{"d_mlp": 256, "vocab_size": 8192, "rope_fraction": 0.5, "init": "normal", "init_std_qkv": 0.0689, "init_std_o": 0.0, "warmup_steps": 200}
Each number is 500 + 40 x the weight over its row's rms, rounded and kept within 0 to 999. Layers, rows and columns count from 0. Numbers have three digits each. The size before them is the row's rms in percent of the matrix's.

# up: layer 3 MLP up, 256x64, rms 0.054, rows 71-170, columns 0-63
# down: layer 3 MLP down (transposed), 256x64, rms 0.0529, rows 71-170, columns 0-63
up71 110:529537500519491509574492429511482518501556449508423506481471534411458471452566527436479438492488517514558471489438480539467486479588451463589555494540498533533491509553550503500483535485464524
down71 073:576526494583519503515478462510546592411398492425501438481493482528481486533491453568484522463518475516485479473507519513500472500451524531434513587486501537496530506423496472459514531547501538
up72 048:448561442524428519496528513452553462451546485533526556490561509553515491534538494442473544478514453443529528509443427528522528436534564522552478431443514423501536483523493509451488501494494445
down72 058:451569460526413532507545494493527467464534452504511550498546498555462541512519511440494516512484468455479477489429411522541557444554542586537474444471507468521561487527486482455514574503465475
up73 118:455488516529498520491537390450574508533484517495500547497563511498518531448518515486456495533510502428498572552519448518544514547441529580523504486474554452543493512552437468494472410484453455
down73 060:411521524546442531477544434469543488450506489482533514508561495511481515473481536438455503523520527453508566506472421517534548548452534619494514480491533453498532480537474407522527520525448485
up74 119:461528494487461448555546477472493486455538544516512534478461595506489443482452555473468466510490449541513530439458443464529530477593522490476457517552537438513546540501543523453498600462529478
down74 148:470571443524480523549543458474517472476453484460506539456446549562452496459486508526495419455487440514477509425467422526539528473511536556600453502494516502568522530534560522513493550510477482
up75 105:474478543516441501492539449423483468533503517454497476516565448450554524491519539582450510451561506428495498486473469467492544548543518602541500433494499478566536496469477543455470473517552547
down75 114:539492472520486480491514536495562514560517556535539446475453451508504538454584443515546466434528555508492500512505512520471561528538461559510436513494435449433490522477518493532486418458554414
up76 049:460562439527429531500532522459553466456552489541524554496568516563519498540541492445487553479513452448533532513452427530528533442537565522554481439445521428499540484528492504452498502498504454
down76 053:455567459525412535507546496494525469466534452505510548499548498557463542514520512440495517513482467455480476490431410521541557446556544585539472445469510471522562485526484483454514575502467477
up77 048:456564442523432526502529516457555466452554490539532556497567514559522494538538493447479553483515456444534530510451430533526532443535567523552481434442519426503542488529490506452494506497502453
down77 058:452568459525412533506544494492525468462534453504512548498547498556462539512518511441494516513482468453479475489430411522540557445555543585535473444469509469521561486527484480454513574502466475
up78 124:493547514490497530521497507578533505484479528472507499466449480539557463475538439464497566527464511486571514472472432477529491488537545490520461531446421486435524511608572470470570419488490471
down78 139:516493539495459458451474447524481518457490629491492509507492501507527467511529477458484502525491496415581479464517469476525526490555509470453499541544479528503506517552472532447560380555473574
up79 116:494522488542471486437435475505504549451460462465535527545504512540515482549565495485494512477448533516488607585467490532508517478399465556546455470591459496456516467523504440447512507494510471
down79 132:476517518410503536556560498486614466523539469509494497488543547438417493526474474527474456540531489529461423425509506521463457503509535501486496535399548503529475535483481527578477490503512530
up80 121:483443453509472552521587523465517487478500471482458511548530501427483453476519548487466493535482507468493500488498448463494515574606472506505508471502550529572509555481462446478397564446545543
down80 131:545498514499534449546518532501416614500465578530519503448486502503531452460494489541493603540460438481521520504495475531463490509459518515458483473465531534578535484481499455420477429531529476
up81 113:414561531498501545506459482563502509431555447508567546503500444503509512504484485427458552506489507497561513501514559473471477439484449545566515497479490539462532530541567415539469450540471457
down81 137:540480447524542428486529480451533487520484500481499473453535527492469482497568462616557468486528486568416524525474426512482527554501561538482435486525488465514468544490439535448528557457520514
up82 117:529463468470518540509524499569573526529463485543475510476548517551405474414433497492430547462471474449526496506512453525524485434567495542476498534516505509519601517471449518514567491467491456
down82 124:523527491478506520490427513470510431558548467516500486483461485515549488578585526558526471483549457533459497471478515512478513527418448464593483438527506510442428512457508526540452486543577492
up83 050:457570447488443510520516497450544464434570504543543547499579515542532481512526495467465558490505470419536513498468434546517532461527570502528504430422527426502539495532464490451488513488512463
down83 074:453572459520414530510536490491523469452542459505519548496551498558462532508515511450491514515480479447484470488435410531537560447559546580531479442468513473522564487533480472452512573500469474
up84 109:529476576581543448464482483541562466452453469479567500451518498528513475557432516476484515475528572470512469463462537563477501506493456596565499456526489519483526469552540442480511474527473443
down84 134:483529436403476517508491551510446555524542481507456522531505472484485538479571509579504516522404435516470505518528476450533576494548539411486477541478485478490514503454483525538452570451523528
up85 095:488576587481450447540491502489578530537399509484531561439554510539484488481519509490521430511493439460472469560522475478484576521527460479528499459492546502533453518479579473504472545507454482
down85 054:563450512509576483565493492507409489538551490509504403513459485497498439519479454527485512543497528507570490481441594501530474468433521501480521581515461502496507467512418508565471449507525493
up86 048:446564447516428514509525525461551466450558490532536562498561505555518487535542498442471543485512467445536529503450436519522531425540575519556503437449513420503542497514504517450477519500499458
down86 071:449573458521413530511543496494524470462538453503511552497548499557462536511522510444492514513482471456482474487429414521539559440556540584538480444471506467520562490526489481455510576503466473
up87 121:461521507514484500446465409521525476459426491489467560529519527507486613507477550532523453489530498532438566506491387516515483520477490555484441475496535491440532516534518445565553475535517502
down87 132:472505509472525518548503523556472490511496499541482534457495475488495404524553531529491578487459529434552474528509549518463487488565421441518611538453468540536468502512469524438473519417456499
up88 098:563539516552490511483463516443556508462445463490447580453542479491555510520581500472515483551486535466528501497479522573514568457495482476483453482474549489468441497554418517564483413546507495
down88 062:446482554508532446523514539573440552510505504458542372514479493517481518493452468504460446445476499561458568511577543451507454529468468489524500534492455517477524547529570492458503539528537468
up89 144:487535514516482524494447436449533560450497500436569490516532536504495510611510477493474486487513529472475514500483516590519455446464482625561497523453452477502553528526491433502493468475522444
down89 107:460471503547491551479510575467536476425472525502530486498480500526497556515506513501433503498436494431516524498513496538493566515452473550498415519584450568513441504563501458418565494531442480
up90 099:532547456460435495502502506543501496452577498530421492553476492533484556492465443422565518573423538568495509455460493517489447462549498463543436438462506550491521497478520498510486551535522539
down90 119:437466568552553498515481473513538520554448470486600492477521489490497444480493490572462459444608473452513506557512495448506517550452510527413548535538506475469452522538529489474519478461467481
up91 004:521555489517531591474476482559538531487508519503521498612515522551472524560541532455523590541514491514504545508544486493515521579552491544584456545519466484551541518484515526442526544552510536
down91 001:552469542497556525551538536467469537594498507516494537530434535515486494539480487514549479460572536547470582543543546523501461484511492500520571551537526540530498548511552560571476496455560554
up92 109:472530511479518470453496417406476486600484502578501552526553465530402523534428493524512499502462452456494476512491463462521566483517483559504534511523465539576543513519513532472465509499556475
down92 108:486540505516494481573484610521510482456459512479539445480460512514532490521577477516455481448566568526464558460480574511511414489496450529531468525525500496415435527460525518508522430510487486
up93 105:498488531593455506460461563518565520525486488477540548524531445516457550500505508525512459480516512484484502475492486525450454450509426525544444526540460465543556410589555488528566470483499433
down93 138:472539451426548483515497463503465462462527449503470506422457550495559437511487503531497543493444545507523501518534492527550523558479560499496551430495506536443432586451456452527494535568521544
up94 005:539531453492485563415537539525512510502534525465480487370522531473473452539471459399457546525456474464573527504502469403519511520523529537498494510462488431517476520510510521474518492562477504
down94 001:519497552533539493531438536466520511567525498517504502571446506489532516529475461519505539453528513575470551541573564573476486501437467486434554565543494495480537479434570541553465470490545528
up95 116:498487424562497627486587451550515512465499503493529495461488479529543499460523547457468480477473517477523510506472518467451476545572504488476535448479561466541550422476509564476427525468470522
down95 105:576500443532450512452568469534483545385485564475552466491508429554536484495458578495438555498456495496485486570537512503462478505499525449511427495490524543522529489486542498506478486505564460
up96 118:474519439457543502522495527518498527576539547469484458473478532461530453478463499472470527512471483441533447474426407541511473492629552569506553445472510481505527512473509582473530498488482503
down96 073:498514426514495528505522508515468559492522536365496530423488515468485507541439463566486554498474489448468484514426457497520558500528561550549532472460472484519472544522490485596501550471459500
up97 084:501508508510583531464505429479555460496436544454548505482516433567481504473520525560519456452441534464494505503442457489536556493536518513554460455448545512568462456559499481528587463496459511
down97 039:516502564486456468485485573571405523496513491496509533453494478428479524539478534501498523474495467538489538520546532511422543449462452495510513588521461556478501530480490542475394545490434551
up98 133:465546533603485462432453418524536484459523445525493527477532504563431508444569522500551566528468534529511494536497526550547469509472470472473477492487570527505450496533515473475537511454459422
down98 123:536511498407485493568513546488541494533463400424520558499513538483521537530451492490497401445474530475469512514519424534457521491528550521599506512479468472455519512499477491562452521506539527
up99 134:489456539517502509521527508545508464474488502497485525475550473529482545473481467482488502438457484451561456454493493471492621526559437474535498478499519557580496530521464596533465444556491402
down99 100:523522494547463510449465459486488411542480551547444558479542501502493468468478499498445519501489561516465577541533585514494407451439567486514480527487521426478524508590521485488505450533490509
up100 081:496456517500462511490580528449540516465459500521477537512530438517519470427508528484525468568479515447530520549547547489505496437510493613495536471440510448475594437528513466467563463492523445
down100 041:475501491457512462469522461559420509517485473560495495466473447493480487475533539504508517553532560550452451489566548492499513503481490470394512618561483565526412531473527494526492462516462490
up101 048:450569443527431515502532519458553463456555490533530559499560516552517493537542502449475546482513454442531524511442435534525534432543570519555486434449514424506543486521497513454488515493495456
down101 061:451573460525413529506546495493526467463537452503508552498545500554462540511520511442494515513483468456478475489429414524540558444556543583538475444473508467523561489525485483456514577500465476
up102 116:470513428507434493550549571563469450490552480498486496511481504504539490518459496490459474481483490436538450478489466488521516479526551495518526442451462493557593449502587572531497506483400544
down102 080:521490432498496516560559570531408518533543405506507551488507467542493494507525509523448497538496484510453454510490437473554532445492478486582468420536508426540543470500506555440530521515476473
up103 103:466512530535517467477406515609556576459520488515469484549524494511460493504550498447462580575505460509513541416480507538527529462548444509501494478461478511501494457522540482446443480550519447
down103 054:483458524522449504523553514478371468498465463512498551480502526507540519477459587478500465519485467529442453614561527446466462479467487513514499544552505561506519543474488524511570487485433483
up104 049:434561452525433499506527531458547463459551488521530563501540504544509485535543511441463527479515460453529517502432445516517531405555571519564503431468499422509544495503522534455473533494484458
down104 068:447577459521415524511546497494526467464539451501505557497542501552462538510524509445492511512483468461478474486425419521538559436557538582542480444478502464523562494522491487460511580500462474
up105 108:487543484490449491517512503453548540544500487565434560555519527528479494490541482452401480562483432500533508498481529536567484507522438568472562470512428527495537496457569429466439531499506492
down105 062:457474552523548492454548540512486505491441524521462497505511512495538517556462505491548500506515540462477505539522545471496547535440480399499503462541444549573420548468373516496486439484542493
up106 132:575530446538523490471484466500434453490495453486455526484581469542466534443513521545570539472494514481493466456508445508537549528561445432486537428458505470534502473488463546516483566480523591
down106 110:497473519400505446502455454477477504443503526512541484484479476519478523500477591460548497497525471487496462464490497505521620505580482485430552440502529506583526493545490489570474526463479575
up107 114:508563542550515511486494509529501477483452433482428509408566468506507436443601527503513460450449481509525500504515529511561541511555478468522542524441516494517506408527557492503508501497437566
down107 069:516400464531470486565576591519469555517487557485491513475459494512414548452491571479481522460535494502501451450486505484512538496441484469467586544476508479485439489521534524540469442543502536
up108 109:481463484537464534462545466462515489483442567477525532451537433551493536497491454580507452450527500454481394489505479533558528462503518529582488442495545528597527502565518497490500468478533532
down108 106:486480526498499547546547552483521422490453511534524499460587486517460602475511495540489494411467515462531428493520551543465540463505507528576477533521425542503468437516550496467456454460483495
up109 129:513512561515462527559414492538457512475450499491468509495528492508461573523502547527471527433522437508476556416452477526512534512610402517539466505533493562479519521567462492512494498489541469
down109 118:445494480568518522422535529498534520510476546463455496523452471546514492502515512454543515483462536504561414565607447449554440515516524455471535436438478533516499459449515537515519486483497559
up110 140:430554495557459464443449512631557487464475512461434608525515462517492549457551514525502523511450568522462465450476506489564503527500506492488467501483498487467517496515576471496471497490457509
down110 125:585551488481538522557466473439512512487505517510552453462517535480525470503462472483539509447565498428518541486494520546416434505517476569575537527491482490477440446482493494555488441518567428
up111 004:513543516437508525490515553539531465544520515545497499470524508507540514545543549504531565572474544503543481514487478487552586543555517517495518546479538476539514506544455595533574487576597472
down111 001:507550517557562493483502543446488561515579553500464536567476548488571524500544451508550496513545547599543507526577623533490506528485512508456533497492509485487511450502552518509505509507524536
up112 115:491532512531443416538550545465502502459510448491533554474499575446495500563500494528477470399492484491498523533499472562482542520507461497506478443558476483508514536419503517483486579444600462
down112 064:473503525521557455459554466563460462451560545509458562514539509413518517493500548415540447524486536556423473452508430513513515538468491482539487464557486535511495521463506461481497508557432554
up113 131:565488562534501540548466510511539496403482493475428523445566464496486489515535479474566453424477563471511451449537459539549565474480474523570529554481520504477519492483458497492541446489545447
down113 111:459519516507470385460583522591436509522494507519457452518491492523574518502472496513446599501508514448511583522516522483521473510497474475469498434504477457537430474536545470480485567528487495
up114 141:520470484535500526503514517512528474524483452478386469538583486516504491466523519484486540525500490562466543517474386533539452579513476559492451515474495496535472423491551573430478451510536478
down114 161:539492494488475482541468528508540492494526473520493464476504494526498527469539460586549517513437450562442456509440460502522532511556536504554465480426519540481488439460625525462481551516490405
up115 113:516559475464525469499520527488469553460505453522550543492524505568412482531464492492502518443429470496443504491473471581482593508431544510524518559465498506526500380547522473460548501468503499
down115 141:557471508557463527518506485528545484475516490503567451513509508473572576483506480442524500483569558493518525527473484391542499420477431510486457430487509522454452540467537477585484517536448490
up116 089:553540486574487488516503490550463493377411503512522441472473482575510480486583519483446488471535419470531521477439486532506511487523465491537463499480476510514511585536451473548533532482502553
down116 062:452456527469563519550494489456466525558589443478473479528506462491525519495449445501515462468513532464525542546577515449470449520469405470462515562551477511460492472470560560567502460527493534
up117 124:525424458513440539595507477471514426486528499526495548516481492456511473535493530422473484557483462437451510553529469505523498516517527529559502523462517494488571401460446544485549519471449561
down117 140:428494537469531479498517549521434446480472589478495584512490542416529462581450508499477510501483498525504484529573546530425425530488441513499519570510511502515501499492445535414523482523505507
up118 081:558572526464463477504537444519515499448465473567485528497505473500553490485511556446544427503521482513508501495520459504423460443480496559611483469414493491533544566488578447482504466484512505
down118 048:447446507510591505510500489506428524493500578489548442481470510486527460466490463595483465524456504575492524474473517537541498503477488448424529528570433548545481490486441555540493505467500572
up119 126:522482448490479518525542568490486443510537489547426507497570457527493498513544504504518470602534419473531518488499436538531462604537496463435469534407498470513492531524517533483476454451531495
down119 115:527514459432526502519548561494441514562538484565542426456453422540501469520512485530444453609487450516585478443502534521480511500451503557498484471509463483495496559484520458562488508477517477
up120 114:472567543520477483511526499507591459464484526493510490524480458471470470535496505457437535533499551458492447507392588533516578507555471527590487450478486540477475496522513480567471461446471465
down120 103:489507463463515550553489507479433532465496476512553471428504443534536551410532464532547476395489460557490564504520456527529452471498554451468440537574505501553496535495486496466556522528482513
up121 004:440533401540513513401559527509493493487506496525498533441455493533458499480488542436484574432518465512487565500438497418456504451483496514534536462488502492460484545517536507524521460549422455
down121 001:514525574516564495529502513512542511559530523525539540579531541470546478499522559531515532556534548551536502542532542549519491566504504472474551522536552562482554524479581548517546485577518568
up122 084:523591489488490510499427539498592499534464494484453568506524550550539448501503512522522440589470462468485401553517482435454472515500507518515504483497470482450576487532512445454530536532460500
down122 041:449470565500511454496535481522461517578602542545436495532447524469538474447451485483469491487518519519494557461532594561464465476507447459435511528538458508568462550451494533499468490468510507
up123 119:481575522492490480586468460485488493436429444512474458584551560499486494627437468508517531551512503484511553510442468505540519495482481509495457497518472489498476573485502483514548525487540420
down123 141:546421503525489454442572529522549439554530534523456581476486462492461537390518523473504459477479514583477507529545480528441513535484489494511510486460480505514514510533513474530408521468470578
up124 005:465482473494515362442472492465508490464486452466407496407472485478560538495490510512463493428478483471491424521493483560516550516480516417511514469464481458446508462455526487481518479454539486
down124 001:531483480460518458390506469487545494517550521497459543522577518467474457523548431466545457557499521597530525455484521541510497542456559494435485566514528490556463552518425496536506512479493525
up125 097:529544522544444527544489585472504500503504524502430459487544519493518497538549466457457490536486536490497525482441551519436460428605425569509535533523437468465542473535528459490507502425477485
down125 058:503483465495586491456523474475450538454486554518484484514474471494465563508513502553509532497536490543443501531515524468541538472370589468516477481496521505528487506450482391529551473587517493
up126 133:501478535505473415498497499567518591488480469492475526501544518497532395413487434517518523424463536497493486501465536517442530501563511548567532445556533483562493471538516512497438528498447509
down126 150:498523459532503502528493529472486432515483442481589481497453454493472555554545562481414511490551498514478513499504566496530565477464482563500529615440474486464456500481496511544519412461529472
up127 108:525525467525486499525536556464539474534507461470395564497475481515491432461526505408484478553401490495574454509494594491486525480527533535544532430533500450530545514482457533510535512496522469
down127 083:456512592436549506495486426479494512544497499564469488529469534519465451507489535531453489605464475558495411520559452540432475507507452456454492494528463495476466562536506507474510526563540510
up128 086:503565556519505464517515486507541496460509503501469553436548470527470582500604465524480453485471440484499456484512545508486568449572474541543525528467519495479514437524515509523539426425417509
down128 046:505440485484538492560524445516449479559448479520559466440486504501517450502446528455518538413570578514515459489548482515568455471450495544480492527522542555527487480418498483459529528580492506
up129 048:446570443531433514492533512452554460458551488531528558496557515549512492537539501449473540479516450443527521513438435536525531433540567519555473430448514426510539482521495516455493510493490450
down129 060:451573460527414529505547493491528465464535451502508552498544500552460541511519511441494515512484467457476475490428415525541557445556544583537472443473508467523560488525485484456516576500465477
up130 119:544540462485526519535493490454494492528489482581559574469515589531535509465496506471497497532523411464527484482559439479579528511519554495482398508515492456451481497511499518487550438408519518
down130 133:487533527466501538462426429489413515494466486521578590507485552466525430523489510506469490500499514547506511428521548419532499527478452551513443525591488473494465504497500532516530468449559551
up131 121:562503491484537460510471465498549518482482473562534516521552542528426553572469530421499528447556483475533412511457458578532517508497499530458451473446479479516564484469473434454561468534518515
down131 081:553539489407485495460493515504498519521497472488535478488540485541459515540524448442551606461494472455503455511454441568552573498584533545472509472469464491532535456494435458495498437507551518
up132 005:556503406477451524494523453483482544468549469494484481441469529501477424522532456423440518533465458507523533495518545402478500530506513511504495447480503462528403497536471464444441575506492461
down132 001:495440498489548475525432538502502522533511542543500458564491518466510493500439444570488491442499534551478533519548572515484477533448458436460537584506510554444478478429544534539451449465544545
up133 004:462527452509541497390504565512521471523566474502469426439481490507471496521463430473472542466479490485559443440435454516500476458556445462511471488449526501505548455462520504510586463531522462
down133 001:520574584488556508534508512504534508562513550471499512540517501557534524495567502517503503560575531580537553488535523494479459533454522534451541500569540494563535576509535553548557483518509554
up134 121:474534442460504454526477452526538554535488466509507565414536532548480413470556477539581547496498538461521446498554449578501494487525496459486550456498507443478526526458500458418512517491546514
down134 145:532506442468539496557487479519537490582455436496495553446512519587536410506534486552572533442486539454497448479505448560468508473518468467516546484501493477495538477443491460446471573547501532
up135 098:518465530525456487431503522447528468482537517484534518499549459545398455472501477530521517496529567474504496544456479487568565523478407520593549498491514514527531431538531490480458573515541448
down135 102:497491485511512506552482396488456489490502498494526561533465492511581495504543527498530482401374487517462437454495552502419522445571522505491507522531516564522459528501499506556534505500451520
up136 126:521502553542466493502435436494486477492466474476612565418507482492468459464527463482551451484495530456525503485468498551455494539540461548547491516494571542469482537585511421493566494483531465
down136 121:473524505446485473462558529545571501415531478465437507570507525481536549566453502552494521525481437552488438542483500412507527430493491537518545448527491507506552474416481516519480557457491493
up137 144:470498511457516551547543569491459486494478439522416555489517495499524474402500560468529551483509418445543468479532465483446500494515521448506586481502543440523562458527559450504493547491499533
down137 148:479436481479457572526548505466462544491466463495441527521510503552504546442463578474500546479475456440541486514533425488481560532528552511434506471497488420546592509537477480476472567541498520
up138 156:552445531549475490478519529490553473502548474507382515499560564533460458433520489448532512523449503470557508517493488494517515545618428409506496484515468498484488521496483558496511456525550491
down138 129:506520462467542506540480503507540466534529604471547445405555465506499539486485443596483486533473507450526554471511524518435496421462487573525504501470436445483515519523488453539507474531550488
up139 111:523505521446445510491567451616495449542551410427455508464601484444518499506535480490486492544467529499503486478553487514540506525514511484541511491429508493448534481551481464540507540546550463
down139 122:477476500578512566471454584443521516465482575548488517501417500558463486448510567497525487457489428511460494492497516446521487475553461476421486513534488563574513559473545492486521473441493506
up140 114:496510489476500477479524548458507450471529513544528515539564512491540560582450464506474521424561501452393510540478389529552555495479476574444490484497444493513536509442492555489514501493489516
down140 078:508512490497510439467413487516523521445509483554520572495508506470516479556465437525514444452548498517474482524518400523510556588449442492481453528511473546492482506495575547444514569532554461
up141 004:514500490497491562449536456451483522453434491478520510503550476528395407497471537513486483488500483458528544456509472444488459588512475547513453494497463456566475465476473392434469499477508471
down141 001:533484493446519518532451540512469533572524526495565481485417497528504516541493477526513480442516492484440608523521533500494465461436438499497564587524485509501507518483607546516451442487528540
up142 005:568495516463434539468546526465500474492533518492496472480503503489452355483470448461490436502488432496555548429450493458452465450513499541527466477538467507475444561507479457483472488538452457
down142 001:464466540482510513588416517550494491566510514482557464559456505534559516491453531503477565471477504518492516572527482444519516511507411484471569478532493478410528463441570515502489462508503558
up143 115:472522505536456548416567483494534572463530487466490444462539511511427456524517554456525559475557495517472479581517486501535491472553564487556415451476448485497558526487530534475448514514545485
down143 144:482522525471465482437573465498466577486486536460491461489568506522448489503535507471522482533519531466492442562510520511527507491550535524539454427489461460470605445394498526500520501569544455
up144 113:512540482510512474480508542469475498462495486544444529504585532544435486508483472505505494502514447516515477446543541481522536568567439441505544445466544508522526555495463494496360559494577495
down144 111:492512511471525500490509501518464549560492619493437440473459589500585513469485513414525534583485518517532486526506505516495390458490458483465536471459511552501512474480559496489472452474485508
up145 106:484543470482509516481528534518570535476473461416524534518535517532521476460507495585444525509493536504514503510460514485505488457556450588544430583469448538526499373504496464484506567475490482
down145 073:489465543541524447556530413551486460472474522536499508464485447499465495567471465534518527496424523556483486479455508532518525500425584535489579426484518480508432572481527554538510480512444510
up146 079:493491554510432465507430516479534500534486491460536543436548427497511486497540579522487483501428446503491518524463488500468598457542492426542491501511519499548541553480566458482508563438529432
down146 036:619425484493585479526538527510418525523530503520498429544493575494475467515480491483504480530503552508469555507531489465496453460422488492510551491546478596445496507494453469477469471546476528
up147 066:437542472520455462508503528441533461496529498550507579529513499535518484503544534469458487453531490468526484484409467502495519392567563495548567428485493452510527487483559569482462536534458466
down147 096:445582451519428509515541502498538458473537446510505575499538491551467541498530507454493504502488472463479466479419429522533557423560531575549492441479496460521558501524507497470511571497452467
up148 121:476509535567459522511506397509491508439476409432537504416542529493465497477510511540516488428494528499529465528499480570500577523502507419497528544512533478550520461479498487527493573517584481
down148 110:499465503546489473429541558504521512544525644537439464555462516469508538488534497502513452515424503536490505471480535439575441467482504435513494429457543500493480530498454529534505542463472517
up149 132:508474525475462519533519467496530436507527481481452517467519442478437503523425587493476538493508487483517440489574432535576530523593461474498433480445594480509548471485511513478518512514563545
down149 106:527535534511458451491504498484486440530513554518517479473497419472431572479426483543466488502524449507521406528556508538490507468526496542515418572449526568512588496499450525513489501517565463
up150 102:477560487523483484513501533458462519489471456625531558539532485531476531478495491401465483450503472495590479469489447459508520468525472518536514481581446417514470514424525527471542500537531509
down150 072:574570494471507519551495470431480520507571431511500543494486505484507596509547564464533549492507483538435499442458433471514535509505480536539500477542470461497493452453468412476480574516506446
up151 094:528539506588473562535487518484500466425558450604485506414476490514460482483477471529418501463473477495555527528516494545561506542476527543506490479465542486434503432532495452489578528493498461
down151 095:522537506435503427477462524513486560548465488508537553533567491503452481475472495485508467507430503556429509500490527485532563481501533469512383530502446588491542546481434470575509513516509453
up152 095:533605500439460506506494498482519480433493512510474585524501517529515510514548487510520515571477544541449492498493465468476437463451474583417463487438463466483575515601494455477515513502542496
down152 085:407559503533545442500501470497473510509521568493476492518467530478536451492432462484462548534562453510534465491509597508447513514507479528519544552551448512504424513400529490567489461517459516
up153 076:480532477565436529488498573514545467501459517466459489447520491499490521518562448448481493446536500438506474528464473573512543535508454475543477531532530496525401476617538478564556528522525509
down153 044:593540512433508489556527510531421537531513504486475438531493499542563431460472453525526525462465542557488446529521578478474479497477436479497564488515495553491496507458489490560418442521522455
up154 061:414553498542484492481534487423549468502508493538553588489556476543494481496541511453465502475538509461542527506437444497520503435544556549558488428470531447549519521497537561465481486538469434
down154 095:436577469531433523509546480484541458469519447502521558492549494556458535505509510435498518499504472462485485490422413520540555443548536599532475439474504461527552494528505486462513562519470467
up155 055:445581451532445466517549522468542452458581492472523566499517520511512468519537524488454516476492455422504474500449475533525544444573578494544487442473516436527554454513509538478484560450479498
down155 080:448589458521419506502554493487523464459552452486492562496537510541462533504520508461494498514479468466463462489434425534538559449560548560541478441489507465527565493527481486468524591485457487
up156 004:473543500446454513504488505438528521492445526490423524525441414524543437480506598502561487483533477471478486580483455478468591569481523530515539472507505473441519547489457445483518521518526455
down156 001:535485490475561472477538533505486540569558523540574572508493553424447477484539510498507437506488517536560503529500567505570507559491502425518562523461538546473474472485516551488455460522522586
up157 063:468571461522476492477526446443554471465540498565544558500571528543534496506494506520459522500541462427487524517472443572536520536500545523509444441427537457518535468559444480461530467486507425
down157 080:460570469548422527487537476475543458447529466507526544502549499556465542506494515447492517511502476450462480495435408543542548473549557583513459438474516472525559479545462472457527557498476475
up158 005:529493481483481570569510420436493527489477452508467524515510434498526488543561553470461501479485494515510464526542547469554526630491529501520546505434507504457451484553465436456476522484526426
down158 001:522456443466506490471466516498507520504543561536502490523510529430454520464461419570514477445449510494482516496498578532487471500464489437515545603470497548499482496450517514575397469466557534
up159 129:503479544493496491436439438501543543491519494461472574521467562551441494479480526469462435487488482474456494534518502581520550510564399551545500432544475463486502569473568484550531513498505480
down159 136:523553458532509461552487522509462507479443465501468515480538461487560486555551492544531543526525536505488502505437474445541445504463546486436517486461476556562508387572443499442466474564494550
up160 048:450562444523429523498529514454554465453548487536531557493564510557518492537538494443475548479514456444531530509446428527524530437534565525553480433444516424503539487525494509451489501498497446
down160 059:451569461525413533507545494493526468464534453504512550498547498556462540513520511440494517512484468455480477489429412522541557444554543587537474444471508468521561487527486482455514574504466475
up161 121:535524460522446440505470527518548484467514504489522473498520483559558479484490499483527562484523485545441547424485516552552484488550572404526463497465527471546486506475503393449523539432550444
down161 144:565480468551505494501531512436472476499476558472487439468522448490477586429480462499464512520516439558472554459461556560477475534538572504504517515533510439539467503464492505434585572465494476
up162 048:443562441515427498512527530456543460450557491518528560503544508546516483530537505448462533479507453443527515499436439517517534415552572510554497432460504417506543490509506520451475536482491460
down162 069:451576458520413526510546497494524469462540453501506556498544502554463536509523509448492510514479468460478473486427416523538560439558541580541480444478506467525563493525488484460512581497463476
up163 122:483488505554434504459510485540508519482402482474456534474498524485429503503520541418542509439511473537440546525459491529554528463506453542526504473500462577546555475540574471600514485513493451
down163 155:504505472517604543551422499490522457482516525534543499491462480551525500462492476532479509543518510447524439469529506494450498562524528460509490528512517370443411523511461524418539516549507529
up164 113:495576465473487541496457478547447533548492428517474536454544459562525512500504503564496462433549487502469483464517526511488490481447529492593493521480468444493541454573460514519421587442529515
down164 144:458406485500502447487528476476532530418528522485543447522527554458450526498443510475508442545456510455546534491493508500520525514599528490446463519511557588546480499483516530521541392493511503
up165 128:478479486543475445451532474530444471400506473439567593497498480532528499457528482524503453450518457501440475508442502488580587466470472527552556549504463543528500501510541481554487540502543482
down165 111:552527515538508527471446454430545514543509593546491431515534475477483550519482466512563549489473514521477474456543502503453461511512533446518448506542489404423463523564476560544508443493455516
up166 109:467560524458512520462488434410551442476529475558592466498522465542462518567471505457475546494553469467488470561522509520553528445528480555492453444434501520522575498496485519510483497557545482
down166 085:452538530492509520487488455405534458458496500516513520505554493501427534493498513439506549532565476468464513553514513506515583469560504532434374473498509495565500491488443506448520519562562485
up167 159:503490454497499460535517606484469438522548422556475536496508514536466559538503502485498508442450447447536474545522453496513456500577499511513473505466471508505462565446493588507551420483558520
down167 142:545521490483513495492479540507457533472497509490475419483573471489540447474510470533464476565532542529546565443502554507417448477501530560496523518542494450437468539522458491556467423557567441
up168 100:500577505447523432480448474464485541407512494455495533503519450545532465457523546505551496562523448554491512447504497517430515413519505443572527476441475497504503539591521456486526532523501519
down168 085:474397517502511493489497474494485525483525522500427479573504525503500479548516475463462467571475500487478474525558574508571469572440498524437493491573483566542542543502417470490431444502538504
up169 004:528502486488566557522542538508522526549547470571536511533545486577502502477600512538516517501466527544565555519473550517508564507558482524473603500525571501555480519532460504523511495515584492
down169 001:446498484433515470458441508498478526448469616452483448520488500453580487506478421556496460543451508519493483486514563447495463519428460451430461522466513500447493452477535527485484449504470525
up170 051:427566454523440484506527527450543457468553492516525569506532506533509480524541520454456517476514462447524502501425450518515532403564574508559507428468501428515541490497522543463473539490476462
down170 075:447582458521418518510547496493528464466541450500502560497540501549462538506523509447493509512483469462476472487425421524539560437559540578543480443480503463525561496522490488463514581496460475